Weights of a small GPT-style language model, trained from scratch on English Wikipedia: width 64.
Each number is 128 + 24 x the weight over its row's rms, rounded and kept within 0 to 255. Layers, rows and columns count from 0. The size above them is the row's rms in percent of the matrix's.

# layer 4 MLP up, 192x64, rms 0.12, rows 0-48, columns 0-63
size [ 98 100 100 110 103 100  92 102 102 101 102 102 109  89  99  98 105  94  94 103 105  98 109  95 105 100 111 101 134  90 100  93  98 102 105  86  96  95  99 100 100  93  92 113  91  96  87 103  96]
[[127 117 131 142 149 121  99 116 125 107 124 109 149 115 153 118  74 149 129 140  99 141 112 160 132 150 112 120 133 105 161  71  94 137 156 130 155 104 112 149 103  97 117 122 184 156 129 145 174 123 142 106 137 113 129 116 163 147 175 143 182 129  93 124]
 [110 133 130 128 121 141 121 100 139 114 169 132  89 123 149  84 108 168  98 128 125 149 151 105 116  96 170 152 109 158 143 112 134 127 126  89 131 132 170  83 146 145 127 117 151 134 153 127 107 162  60 147 146 119  96  96 138  99 143 139 108 136 161 101]
 [125 135  99  91 140 162 140 115  89 113 133 172 151 135 118 133  82  45 127 133 123 120 133 117 161 102 147 114 155 135  98 141  98 158 112 147 106 108 159 111 119 129 128 165 123 105 130 155 143 126 115 110 133 122  88 141 163 126 155  89  97 125 132 100]
 [121 129 115 171 138 140  98 106  94 110 135  96 118 101 154 109  90 134 107 156 145 129 121 122 141 127 119 140 118 112 131 154 118 149 150 159 131  89 100 124 134 105 179 138 180 124 169 145 142 133 157  85 135 134 101 108 146 115  87 163 111 183 110 155]
 [145 112 117 122 133 113  82 119 117 137  95  80 166 118  54 125 138 118 109 108  91 142 113 126 113 142 117 109 127 129 149 124 113 119 123 165 109 134 143 161 130 123 128 162 143 108 124 138 139 127 149 148 132 151 125  60 146 141  99 121  80  93  88  99]
 [146 155 129 115 122 162  94 147 155 115 137 127 113 204 120 142 182 108 103 112 146 118 152  94 149 124 106 128 122 138 127  94 124 118 121 154 103 144 127 117 141 118  93 118  92  97 103  70 127 158 106 122  92 123  90  98 113 140 117 142 109 147 116  98]
 [155 130 169 111 177 117 159 114 150 137 125 163 113 137 147 113 129 118 108 126  94 118 126 171 128 105 115 147 162 143 143 115  59  84 124 123 148 143 148 128 160 113 109 154 136 123 120 159 141 112 144 119 110 167 105 145 127 125  94 189 160 156 125 133]
 [151 133 134 132 144 186  92 128 147 110 106 113 155 151 142 124  61 120 123 116 123 128  83 154 154 129 157 137 151 128 123  74 157  72 148 144 131 116 152 122 136 100 136 133 132 125 121 123 159 147 111  89 136 130  86 101 132 142 164 133 107 162 102 138]
 [127 141 136 119 159  72 135 109 100 145 118 146 123 105 134 135  95 112 138 135 150  91 114 176 112 134 130 147 132 159 127 143 174  97 101 161 100 140 132 127 152 143 130 145 147 133 159 114 130 111 121  82 128  92 170 152 136 117 127 132 129 197 113 178]
 [ 75  92 154 156 134 124 121 105 128 121 112 119 165 110 162 137 143 157 112 120 130 109  86 178 119 110 124 182  88 119 104 152 154 131 111 148  89 133 121 120 162 117 143 123 100 146  97 127 131 175 118 142 112 108 135 133 150 127  94 113 186 129 136 127]
 [135 144 154  83 132 105 125 105 138 143 140  90 103 143 146 103 154 131 180 142 166 118 139  83 138 130 124 135 155 102 123 125 160  84  96 113 140 155 175  98 119 112 118 136 130 157 109 101 139 115  93 152 124 179 137  97 125 123 120 136 120  94 147 175]
 [107 149 148 119 102 118 150 127 126  98 156 142 130 103 127 112  94 139 107 128 151 163 105  92 104 102 142  75  96 120  94 125  76 126 128 103 122 143 112 136 101 130 143 186 148 139 113 117 123 111  89 126 161 161 110  97  94 105 123 170 155 121 116  99]
 [175 124 167 131 123 184 103 145 138  93 158  83  76 160 114  89 169 141 115 142 141 134 127  81 151 142 134 157 123 112 116  79 136 125 138 120 111 143 122 170 135 153 138  98 145 119 124 143 116 119 123 125 124 176 109 129 131 132 100 134 131 154 139 155]
 [122 138 146 138 109 160 145 144  91 115  95 143 142  75 123 148 126 113 118 113 112  96 134 130  85 150 111 146 101  87 160 125 119 136  94 103 161 151 116 153 134 135  74 164 137 101 149  83 159 159 125 117 131 116 188 130 128 140 145 124 103 123 145 101]
 [123 132 138  76 160 102 109 150  98 115 115 116 125 123 107  94 142 161 163 150 140 142 129 116  93 135 149 105 127 171 122  98 117 109 143  93  78 147 134 121 147 154  72 116 116 110 149 106 107 102 120 132 190 111 119 146 134 159  88 128 128 133 123  96]
 [130 107 155 145 143 139 137 132 103 124 160 123 172  76 162 156 111 132 172 133  88 129 132 124 144 150 156 140 108 131 120 141  83 105 128 144 105 109 155 146 119 145 121  94 170 127 131 153 129 108 158 180 137 107 131 149 157 142 123 103  87  74 119 151]
 [143 142 147 106 135 152 152 119 111 166 106 148 149 123  67 130 126 178  99 120 137 102 112 110 136 106  97  75 111 134 141 109  96  92 145 142 108 138 128 127 141 131 107 148 160 110 107 155 168 143 122 152 159 108 152 138 123 145 173 190 126 139 125 131]
 [147 148 111 143 112 134 126 102 122 156 138 141 149 167 121 141 119 124  91 218 116 120 140 116 184 116 142 167 165 105 102 139 130 127 110 153  90 133 146 127 121 122 152 114 125 136 111 140 137 116 123  95 136 178 164 119 130 167 121 137 110 152 113 164]
 [135 134  94 104 124 112 120 130 166 134 125 110 140 109  96  88 177 127 102  57  95 130 159 104 125 132 132 137 165 120 117 100 123 145 120 142 163 179 153  74 156 124 144 128 106 125 159 134 103 134  99 173 124 139 127 120 131 138  92 120 136 122 107 145]
 [118 107 159 110 173 115 191 126 150 105 120 128 111 176 113 155 159 158 144 140 151 104 173 143 127 104 132 124 116 144 136 145 144 133 142 152 133 146 122 135 120 175  86  92 161 148 151 158 137 113 121 138 150 116 144 121 118 136 124 160 137 119 149 193]
 [131 175 160 137 104 185 138 139 148 106 127 140 115 120 147 115 184 148 155 144 119 103 114 146 129  78 170 121 121 145 172 146 116 118 125 143 108 137 158 135 112 131 155  96 174 158 115 157 125 130 150 170 128 129 147 154 155 130 133 107 110 166 155 120]
 [127 140  89 115 117 116 133 160 116 102 126  82 146 127 112 101 146 160 105 144  78 160 121 119 145 149 138 143 117 101 161 103 181 130 188 148 134 126 128 132 135 111 124 170 110 122  91 125 119 145 165 155 141  91 117  95 168  97  94 112 133 118 120 131]
 [158 114  97  96  98 160 119 110 100  88 156 121 154 114 113 143 171 125 118  95 140 107 111  74 164 117 177 115 149 105 124 147 147 145 126 115 102 150 147 127 162 141 120  79 112 144 128 135 129 129 148 186 174 140 143 151 136 145 114 121 149 140 133 126]
 [153 141 145 119  99 133 152 162 124 116 131 144  90 127 116 119 119 152 124 116 104 144 140 129 108 111 178 159 121 121 136 114 113 179  92 106 119  90 158 105 125 137  77 168 138 110 117 124  95 127 121 152 178 103  92  92  95 103 153 106 101 129 162 131]
 [131 136  97 146  91 108 147 136  81 105 153 113 130 139 139 102 103 140  90 143 134 134 165 101  96 145 136 133 186  88 150 104 119 139 104 138 149  98 132 113 122 133 153 164 110 190 139 136 125 111 125 108 166 119 136 152 171 102 126 146 163 147 123 101]
 [ 90 135 103 167 135 146  86 135 123 107 116 159 126 143 149 157  89  72 116 129 135 112 124 158  96 171 128 154 150 138 100 142 104 140 142 137 151 153 122 195 108 144 137 150 130 134 117  92  91 121 145 129 101 136 116 133  87 125 112  80 145 138 135 139]
 [125 127 141 136 132 140 158 113  83 136 142 118 171 152 155 125 109 122 133 161 147 107 141 121 143  81  88  91 168  92 142 156 127 183 123 172 156 111  80 110 153 111 130 163 120 149 160 119 127  91 161 121 127 143 110 135 133  96 102 134 108 119 138 145]
 [113 103 127 159  98 141 147 136 109  82 126 135 150 123 151 115 137 131 151 111 101 145  79  89 117 151 134 127 109 184 110 102 121 143 187 151  96 160 117 141 143 141 131 125 108 140 135 127  85 116 129 171 131 111 127 161 105 127 129  87 127  76 105 108]
 [113 122 119 147 154 109  98 108 145 112 125 107 145 136 121 158 119 170 137 104 130 139 123  99 126  88 126  98  89 135  94 144  86  87 138 105 107 156 119 103 171 115 122 144 122 114  79 127  88 161 138 140 188 140 142  84 122 103 138 135  94 141 104 135]
 [103 163 120 118 130 163  55 137 139 181 124 106 161 102 118 166 100 121 176 117 124 113 134 113 170 120 128 167 151 130 147 129 125 103 123 159 104 125 141 125 117  94 158 130 145 115 151 138 102 134  88 100 119  99 131 121 138 152 156 121 105 123  93 147]
 [144  77  78 143 122 155 132 153  68 114 131 117  88 113 131 146 128 141 127  91 158 130 156 159 154 123 121 140 135  94 125 137 152 115 127 138  81 138  78  99 121 115 119 109 130  82 133 156 106 111 153 163 123  85 122 148 133 132 114 165 153 118 133 141]
 [144 133 130 140 136  93 133 148 142 127 115 139 127  80 112 144 141 164 142 122 113 141 101 168 132 105 165 144 124 132 103 118 120 146 128 157 129 133 135 172 102 120 109  89 119 165  90 174 137 113  96 112 157 200 135 141 169 109 150 139 119 173 152 118]
 [154 133 166 133 114 130 161 103 157 126 128 132 129 140 124 127 109 135 119 117 155  95 171 145  81 140 131 124 179 151 112 106 153 140 127  90 178  97 129 140 139 149 122 157 108 132 184 138 168 151  86 137 109 110  99 147 141 128 147 135 161 158 169 121]
 [131 143 130 141 143 140  96 177 149 126 144 115 160 155 167 153 111 136 107 128 107 105 144 189  95 167 114 114  79 165 122 154 104 106 135 110 108 104 114 110  74 100 155 146 128 108 126 106 144 109 140 102 111 115 170 142 136 118 112 135 149 153 155 115]
 [115 143 101  96  91 137 130 151 133 158 111 114  99 112 114  97 144 135  96 118 134 163 119 134 133 129 122 141 155 141 121 147 134 157 126 158 116 138 155 155 132 122 103 148 148  77  83 111 124  92  77 132 126 174 145 159  75 116 130 125 100 103  98  80]
 [126 104 113 100 119 140 149  93 144  88 109 146 133 125 100 166 108 111 180 109 117 137 115 138 119 105 100 108 100 119 102 155 156 129 139 128 183 117 130 110 124 124 153 106  91 121  95 145  92 143 158  92 160 118 137 158 141 110 187 110 155  99 122 113]
 [158 102 114  86 163  90 140 133  79 130 153 120 148 139 120 119 121 133 121 133 129 123 164 146 139 141  97 151 126 136 167 147 117 134 146 141 138 128 114 140 160 123 123 104  90 127 135 113  94 138 131 180 133 184 143  83 146 126 142  89  70 133  89 145]
 [137 130 112 154 135 108  77  94  83 106 119 107 109 120  79 139 144 146 139 106 156  86 122 140 143 132 144 127 136 144  89 131 115  98 127 128 125 149 154  95 123 102 122 147 100 154 155 143 137  84 150  75 170 106 117 129 114 159 123  77 138  98 128 121]
 [102 147 119 139 111 172 140 130  98 109 174 144  59 110 147 129 156  61 109 139 164 136 138 101 137 139 138  80 113 107 117 107 161 121 120 156 153 117 130 140 124 115 143 113 133 125 174 172 112 139 118 144 131 129 116 142 141 174 127 139 122 121 122 164]
 [129 131 136 144 132 106 159 134 130 143 134 138 132 110 141 145  90 141 133 151 151 146 100 139 143 114 110 123 119 107  66 153 119 122 145 113 143 126 134 150 107 133  95 122 113 124 192 150  84  71  99 110 145 138 101 152  86  99  94 105  81 160 150 107]
 [118 140 114  86 100  87 150 117 124 105 129 147 131 149 128 170 190 175 131 135  90 162  89 130 158 131 103 116  82 161 124 124 139 149 120 133 107 156 133 138 114 146 104 121 168 130 137 131 166 141 118 156 137 151 139 120 138 173 128  99 152 136 122 168]
 [158 168 204 134 118 108 129 150 124  92 151 127 146 156 113 129 131 120 142 120 110 127 157 155  96 117 146 111 108  79 127  94 116 139 135 159  90 113 116 104 128 112 164 137 132 166 154 141 102  97  99 164 134 163 117 125 104 134 104  99  91 135 120 139]
 [106 103 163 130 157 177 153 124 121 135 165 135 115 140 127 161  99 171 139 178 110 142 155 131 146 144 109 134 100 115  76 102  93 124 147 113 122 123 140 125 132 123 111 121 163 121 146 139 104 156 128 124  93 117 120 149 136 170 126 100 154  69 161 152]
 [136 136 132 141  52 127 118 150 111 143  95 124 166 136 112 110 106 114 120 123 138 162 135 152 182 101 133 133 158  68 128 121 148 134 109 135 124 147 150 146 154 101 142 125 121 123 126 103 122 130 158 101 161 173 139 112 155 140 169 135  97 112  89  99]
 [113 105 152 124 118 130 131 183  92 125 105 154 111 165 109 138 122 110 108 157 140 126 181 138 129 105  97 145 156 150 123 115 135 151 156 112 148 144 148 147 129 105 110  64 150 145 105 130 117  86 134 131 178 150 125  89  91 140 149 122 132  87 111 128]
 [134 134 124  79  97 121 108 149 138 112 124 112 110 135 109 132 166 177 100 119  85 176 175 113  92 158 105 114 118 126 150 127  79  90  98 119 147 100 127 117 104 166 117 150 133 127 129 105 130 146 117 130 124 125 127 133  93 162 151 147 128 103  98  87]
 [152 102 152 120  90  87 121 122 141 138 157 106 120 187 138 119 162 130 142 120 151 160 119 126 119 142  89 133 126 124 130 139 155 169 184 134 159 128 152 133 130 100 148  94  99  98 156  95 128 134 144  99 142 126 137 134 146 154 137 160 129 192 117 105]
 [123  83 166 105 123 137  96 142 119 113 123 139 174  94  97 139 127 140  79 137 174 119 166 119 141 146 130 124 108 140 126 110 146 104 111 134 118  96 107 156 156 136 140 127 105 135  87 159 133 135  80  88 143 144 180 147 149 138 166 113 114 113  97 134]
 [100 159 117 129 124 139 104  78  92 103 102 112 100 118 148 111 138  98 137 146  87 134  93  99 133 117 105 138 123  81 129 106 128  97 130 164  98 108 160 124 107 138  69 109 148 187 168 129 136 109 124 106 147 118 140 126 132 148 147 157 103 147 114 128]]